Weights of a small GPT-style language model, trained from scratch on English Wikipedia.
Size: width 256, 2 heads of 128 (1 for keys and values), MLP 1024 tanh GELU, vocabulary 2048, 7.59M parameters.
Architecture: learned positions, normalized queries and keys.
Each number is 128 + 24 x the weight over its row's rms, rounded and kept within 0 to 255. Layers, rows and columns count from 0. Numbers have three digits each. The size before them is the row's rms in percent of the matrix's.

# layer 4 MLP up, 1024x256, rms 0.452, rows 467-658, columns 64-95
107:139128182116144087127150107160102124132103096091144133121081086168104099158098127105150158095141
097:125147080154150097122162128119112094157158143105142123089111086105143157118159164155148073137140
094:144123137117130123130194128100131074126146101130090160160135123139109113127144120110142153098125
092:118121161142109121099192102116107125099167131150162129147124092111138169188094133152176106117120
110:154098125125130102171108126112161111160095160107122134160150100109124082129118117134149150140102
110:154140131133123145186132110119123146112120117129126138113145150140117137124166101126094137085124
098:121089130129095106153144136164160137098121154091124114138105163152160120115147105073121109126109
092:142156146101181115163086163131117140137131110126151119171134108103125109130096113134128130143149
097:122147128155111130141131127120154123118143147103135168113133114133132072150113116127154102149099
101:075130117152134130119134113138129139140108112126151139150141173161039158126137122166164170146126
103:121133097089140126150111116105097140131150143123125108124136120107167133132137116100090125109154
101:147135149118119100105115149063102131102159104091154092164122099140127179178146145137135115189125
096:164140120122136153076111147094142137097128135145135149148144127136126134126113122136142092150158
101:109111123156132156157110175148111110133138111087137088114121158131095115121139133170140169137123
099:118113122144126090106131114125107115140107096135115126128154112111159135118113173103108160156122
094:188198128072099122144115123113121134164136091120116107135113164165134130112140125121138108173138
097:139104103098142118158092121095096146153110135113118141153138094089118135130128094128148149072138
097:083136136139078123129117114095137160127118084093127125137138101122112149118132154139106154171137
102:136128136104114086118122123117131105107128105146160154161112147160110149105157109091132109186108
094:118131127076157144097125135101129138119163090118147134122106163112092146103143103105144125124144
095:144106144138113128101110150118144122106107111085104160106147123116151126113122138128094136128109
106:104122160131146117143131139145133123152145130118153144104162097120085138106174099151141157125171
098:152125151144142150153115112126106116124109091169113096114114127068142154168136119112131136160153
101:144109142117105122120162130129143093140128146132132188124186131122135122128151142096147111151162
119:122141145086061089171128141117139132152145125110143093162154090150130146166091162112118109180089
093:116119145125153105150119138139150128113116144124113107138128108162089154149116101070085148143110
096:133155104088143146190111164114106105132103116116173127153111151120108137105090090098093123133149
129:152110148131139149113067074138114110106139117134175144128192128103118116133118101128143119102138
099:122113127158137162120112082126136096118152135097125099120125088117137127150123134128103136107106
097:110105119111161178166107120143171139107123106127113118140159148142120105086126142151162125120112
100:151115112096149111132115140128121167125110127125152120137124106130127164090106155121108146122105
099:124182113112120102065151104078105109096129140114162101120152129083105143164140120109120114165076
094:133124119133093086132166135137120141143154169122147072073103145136136112166133119112150114138145
100:106156127131113153110158171157144151099142171139132080137126158127174132144082140105116115147141
103:121125137148123139138128148122100127110144114142119104136160097095107175089140080159136132111108
097:189104160086135154114109190135114128134161105110164144144135142103123171116137115118103159146135
092:147132140113104136095160108102101177096125130141151158171127126121157112162126098145109107170148
096:103144095101149131128135133118130114106100153136171140143175112090148085171137125137121087092143
104:142124080107123152120120115136110138086132109125133106140105124159160121155147165147155187118137
099:122105100162136104148097133131142156121130120126119127101113137147076108156126109163136146111111
093:120126126084125125078150118123115094137109112102165107153137136149140169119102157140118120108140
097:131095147085174096126136138172136094114172117102161110143158122130138143120155141158144104159085
099:140138146094107131105102100120121102136139132089122146089075175078144082150101147094161119140151
098:165138145129099137068121117129172176155105127133147148145138070147127100122095102124164156082087
114:111133082081120078067115124131124136158119125109124139095102160108151113125128115089124143142101
102:104165130156126110106093117088115137146118131170118127117122130126151105125096112135125114100105
098:147173096140113107165161162117111163135104118107093118122143136165104101065112122152135130107131
101:126101115100161101138123138123138150189149136110135129146124141145123136122130132118120121098126
097:153156136106138147116135147125137114145131121181168092172135115143119098101132136125143123091142
099:177114138123128114112143142137090113087075064130129127073142114117123133119140106094142143133122
102:134122137122123126106127130127111160120141095139093111148118095130150124142117078089120128095040
101:095137084148129108155133121133105092114165150185159104103131151130125155104102170083139138142120
094:119132162126120151158122107159111125147172140151107119146099136134103105158082118137119140114145
104:116125152135117132132154115106122152175146111111118156110130143134156111135140106135126113096117
101:125120151097143110138113102143120140156108137078116160132122128085142121140123100091108092170133
102:128121104084131157075117118148140153129154141136153137134101093125140145110118106121163128132150
104:158119182120125118118116135152150117158092132115176124136088126120137102121142166099063147124136
103:175135095120108108127146128145168149127118115106108109117114102133076128129145124099125152192121
097:123153092098120156184092075115127148125126077085153131146134114138124146101140114169172114134093
100:105081126099132099102115122106177091127086137135137161115160112138131096099125165132113115169095
101:141121128139146134142116142140131066126080125114100108172110083104120163117120166163149158126102
102:104114098148115096174112156124088157135130143135140132165136139107126083121115160090141103106165
100:179182108161133134107117127079060100122112112120090117128133081107155083110128117148111110131078
096:130121141136139101159063128116113116113137124154141117130103106127132095152113102122124099115118
096:091162152149104117100116142119142135136133132109137118121131156156086111063069163127141117168087
098:105184097151123093132107130162116138087112108145120128163117138129143119185142139179101103090112
097:104150124126116156117137112158099121173149116110150103124125133140128150166127096156129133132136
101:146137121129143155121163145123108115138070124100126119108157116137124127133161150126109119160159
097:133137158161113104127090140155125153151115148140128127143144081101106119088076149170094146114126
094:171194110129112154114149133142117080089139135169111137137118117194124088097123115155135152110142
093:113107112138117136135136170117092107177175136153128154170154088116127084132179124106085131116128
089:138112137166132114106157107079113141145150137108091096108139148068121141125135145158102134124096
093:120089177136112194118121113148140144128128131148142141120115107167139121132117111198125162090107
100:156134120097193137163105134139103175108153125121123086146103163099102127082152146123080116153133
099:123147107166085123098121144132158089150109131120158128089148114150058160135117113131150162096127
101:103148132097139088131127120102180135118138117092133117124113151096137117142147143135095154121099
099:154069140132135125088114123096165129111115128125141127111117119124150096139151151108093107152184
088:089142157153105128117131132143190142137141163118178092131104141170090159090136114126099171134118
104:115142153122127115130131121104117136133118130118170120144141212147116135137126156139140090131146
098:120091094105165115132152148174124148128084110140132177185126092166107156102146130097136114135121
098:171153082124096144122116146167123143187119119102138172094140178164109109120107172128162166148157
096:089143095126085083117109145121130113132140090135124122137156101145122123142128119149097131191092
096:140129141131097145114105140130106133114144082123138189131129194145165135056165156123092099147114
104:168093116133118149117098117107145151107106130145180092128158111100142088134132150143125167136105
098:122149165135108143134129133119121145121143133165143119131145101126137097143081128095091153168109
100:107136126113153123125116144147134114146069049140182120131139066118133149166111140163132145162151
093:121102145118109107121127132139136115151153144136157127111124110134153126065129094169114127131159
103:112142134142116133125146103102166170144155127135108104089141129136128098129133120093180118121120
097:152129094129124129136166148150133133125150091134118095141125113186114125148124088107123091103118
100:095103107119103126113092178190189149107132075108132109160167154100141125164108126117130111110119
096:094101108111136117137088140105177093138096107123113122139084158095124178118139129094149090087110
096:121119152131131125135143115083138154118086120137118156110134113083119120150126112115113161106128
096:143144107110161153169105118157161150091110122127142110100137113181103136133101123136119120156120
100:114097177142117129174136092129137112151135163108088155146119115091159148092110166147141139138105
094:157128136117093112103142093131134091113162173115134143126129155128095102122175122131104142134158
106:081169151128114142178102144115143122145107107127118145129162157141112137128109102141122119156101
096:165149153121122120101129092123123063095120101106110138099114126137143098102139113133111110124052
098:132124140138117117063090143125117113100150101088113122126158109119139133116095096128157127092117
093:148139138106106160118129112130113103084193136127141121151104094135151146117141106134139123158135
100:096190131091143136125146113096118158109169117106142149156159141158140144182116097135132101108125
101:110147145143076163123130161134167148126144135123063157100133095178125112121133107147152123148127
101:132155111158130100120125125160144117101171119137138106132125144093146165099108141069154103157142
097:155108123108123136161174142165132172126132100134120166136119118174120133137121119139151116125122
099:137148158153132153130144130082130109140146110124101080118167149145134107159124129169122103104196
104:124161086116114157103152128158120135154111136132131104103087122128149122149107111115103133146150
095:108101164150152137119156108143145150094144123138132164159174087166116110112125101170111138130098
090:120131115117122130152146131127140130143147144109116129156149092136126112161141165083148115173137
103:141139066140110136141118163142100139146123129130103160139133149128136164145133163127128060119115
093:121143076145148115168131119147152127112109122151133155150101125147066119152123143142135126173118
095:109120139150148123115111151119153135117135209104083132105104113141135109057119136127139146070152
097:117106173103090109110159128142129131116109111127153135167140137166105204082106097124087144149103
095:099149117120107134102113066099085103137122153179148160121116157128141123128201080132094135185074
095:111137138104108109138084124150104141140087054146102129173132142179149110139119106112102154116166
120:113098146135172135137064107132105153091163119154105112176126092104145141093126141134158084108113
112:132160132086143158139137114134105126160124146093133113082103123138113125117140163102174086109140
098:115109108116156119072101159140089098110198137099100128159119150119121132142087140152102132160070
104:134141130117120139111123119103117167134133143125098138075149154148142141104113159106078137117126
096:078105120113090093108125143150154153162105120107120105111145142151153136132068105139129112117075
099:180159089158146151137149117102126108114176109116184125154120122156162128112162098107141065131154
086:150138137140102143096139158115095083108175088136174138128164107102104141145129148154087168124108
098:131138114133148141125163164157113155126088113115189179121132095152134110114101106131127112122116
097:158167124148131102113120103094179146116107112154128162153142148097118105113134081130120106140146
095:082120096112145114087090095186143128136132123150168148154133108105176130107105143105145124145136
102:122131147115139147121156139119120158132137145155117111122120121162121128134157117186164155095112
095:159141097140171101110147134146105135137116081104151136124177128152133104151137177146101151095113
098:143127117138123112159155135082121079131149167109126148144137117166088186134157130166153158120104
098:114124129149171168112161127114163114110125143143058128134133176112156117147115112062118150109124
100:158125131136140121162132175139107138136115129157095116124119148150120137139099125103194112123148
092:160112112135108109136137111083106142154087174125127106140107106155110123126106102086146150130098
112:126106172169069094180155190112117083135136150122119145118133144120089118181130128090105129129124
102:159124128124190097116119114153112139142177118116123091130116105071157158135158152132155163103126
114:122110146149136167127096121157167096089144108139089104159138127134154110102139146098106149105174
102:146112129150130148123119147130121090144150161112158079156100145090075108083140136144120169139127
095:105131142109119126090112113136093152053120126120097103136178144122107140158099130136110094140152
101:108137095157156090075159097149149122144105148099177162107134113134132155102111100162108176154127
095:142109145105159112121154097130124108129116156127157129110151135142122133123145118128138128146139
098:113104129126106117125127142123128104079140098140090103114165112175111144156129078086122099173127
102:155123096125101119130145130147140121123148134133097124129143117160149161153138151094093168128151
097:126167138114108139144139167156152092130184113121140157123110130150103124156096144175131110136109
103:090157150097104157095111106124076111087122140115138149124134113130121114172135139114101137142143
095:171149141095145110082136134145099159147113144096152105117144154088109097135122133139112134119140
101:097123120097102185119108104163149126124104114122145128111136172136116150141109116110139116143131
104:133114109153151129089066091117132156125113080149107144131143130143107147132092075105137100135168
098:166122144152136135111150144147145106199161125181126131154154128110134104162126140133133119128097
102:135140114130122136104131133114162136129104116128120134080145165112161100088157131105120123116154
106:148149161130143136098107069132078139148157183105161122116158070164159145085142154129131119157140
102:055147130140123118114100122138190111126167134125105073109118161096117130109094114124126135114116
098:137164170161133139140140132162159114103132129138106144192159114151150108111161150125151132112095
100:123132136130108136115122156121133134123099143105145111132172140168137135150164124141126102171149
097:117107125100118138110059141132115126118114171113147134100108143114119106084105084120101111142111
103:085172157124144166110133130125148140153138119110171145121098103103129144160142168134137081135097
097:135189099144137128142127106114100122140118161154036078112162158127116100120125164159130108080118
099:115154147122124134156119118164130170134138129161143132163142133100123117095142152132186171146117
102:145129143147126120173147126141183140102155141098128126144142123147120134102138103123109169162095
090:096166163138122147136111099128107114110185150150120095138131146169108109140118120165159145118113
098:060087107109125141173126142157143134151163148148143140118112129118098120117040154168098107122104
143:119108123112116097141147150127129123108141105123089132181157117094128092130123131109141101109135
094:146104087121083141117129143138119146136106180150136117162135104137122148122132131121111154069108
095:135143130121144127147128183126116141123167113130123125128111130141097116170151110104124171153090
097:141139133123100139148111115146122122120109156121099117096152101127093096110111136160075083111092
099:146144095161172125090135147136131102094135113158128116142149121109098097131108151124086167131098
095:115152100108134092148121125158119101114115104152163142100103115142130151137125116139113117095143
112:171124176146113131080136137112109123111114136142145113114156099098127129146104156144115137210109
098:123149148116154136097107091136163130113128115123095099178094176128193099140141163134120111161087
099:158132162116111142074117136122184168147089143132116118132136103164132111094126125092122127141114
088:137108125122098098096141131173127172117135128101110148086131145104164141127071102103138140099164
096:105115155131109143145141096145080114101152144140156143140125117118123129141102118163133108111095
095:107119149140163136162163106149077142105136135126113098156117140149069127139119151136159117141111
107:100121122127124132086128104157122127130124137121098129138132150146192140085129176114146117144100
092:089130153083104093110131113151176078125085104140135131101153117126114135148144120112138158123168
085:132122135131073137147130120143150178136091130175088152107156114152102144109133118158117089102121
098:149169117154122152089157122100089100129185089157140114174121152135106101136117168152113130137148
104:142119164155142153122118089121154140140166148107133144145123160104145155076134154115159113135123
102:121088162120134144125149129106140169132130128127128105165160142124124140133129088130138089109187
100:061134113088094141132081126110123165149190124113152126142085108160122129137119141120070109136129
101:102140104144094150108165134162148123193097120127138108107136085149130185136074127072137152099128
103:127115105138122094066103146152162140116105127151125132103127080141101157126089147136143113108121
092:141151125084140118133122145154192138118130147106118111131124143179125131135116142129117177119147
103:099135120159145148112117056154105093120119153174124135110135137103133136144146140145171094093168
104:130119134134109130198097126174105111140115125123132089082136105108124081151181119135123095137110
099:153141063117149128099104155168118146086117128163160111115124091103099116118134127096110146128133
094:121109098126115129168075139177103116159149116090132113125127122137143112090139103076100122134116
098:117108143131088091107113138129158118157128146127125174158085089117110137140106115136118129131124
096:125097113113116111076101108100178104115157097123181126133126115146129103146125099122110115153138
093:099146119108124137161087135126084145115111120131131133138179113099151132167117172163108176103110
093:159134116153089110133093157093146139112121167167109092110153174125124149124087177105093091113157
102:124153139118148161091116118121143149096137124133134084134122117140165151091162102144142102146111
101:137132137117106125172108099163072146159117139091157147132115116170177103125113116111114151155154
093:136123120116133128149134087096167131075088157144155103114144136131087136118156166145129117091171
105:148108136150121105143101142128131113131149103147166111104090103117122146148114135129100153182146
091:122137163130127172144104154082140138152138074123095085134132150117123125170119158125172119129148
104:155144152144102153130104129122122156105173140145123185105155114149123094132131083141120131133110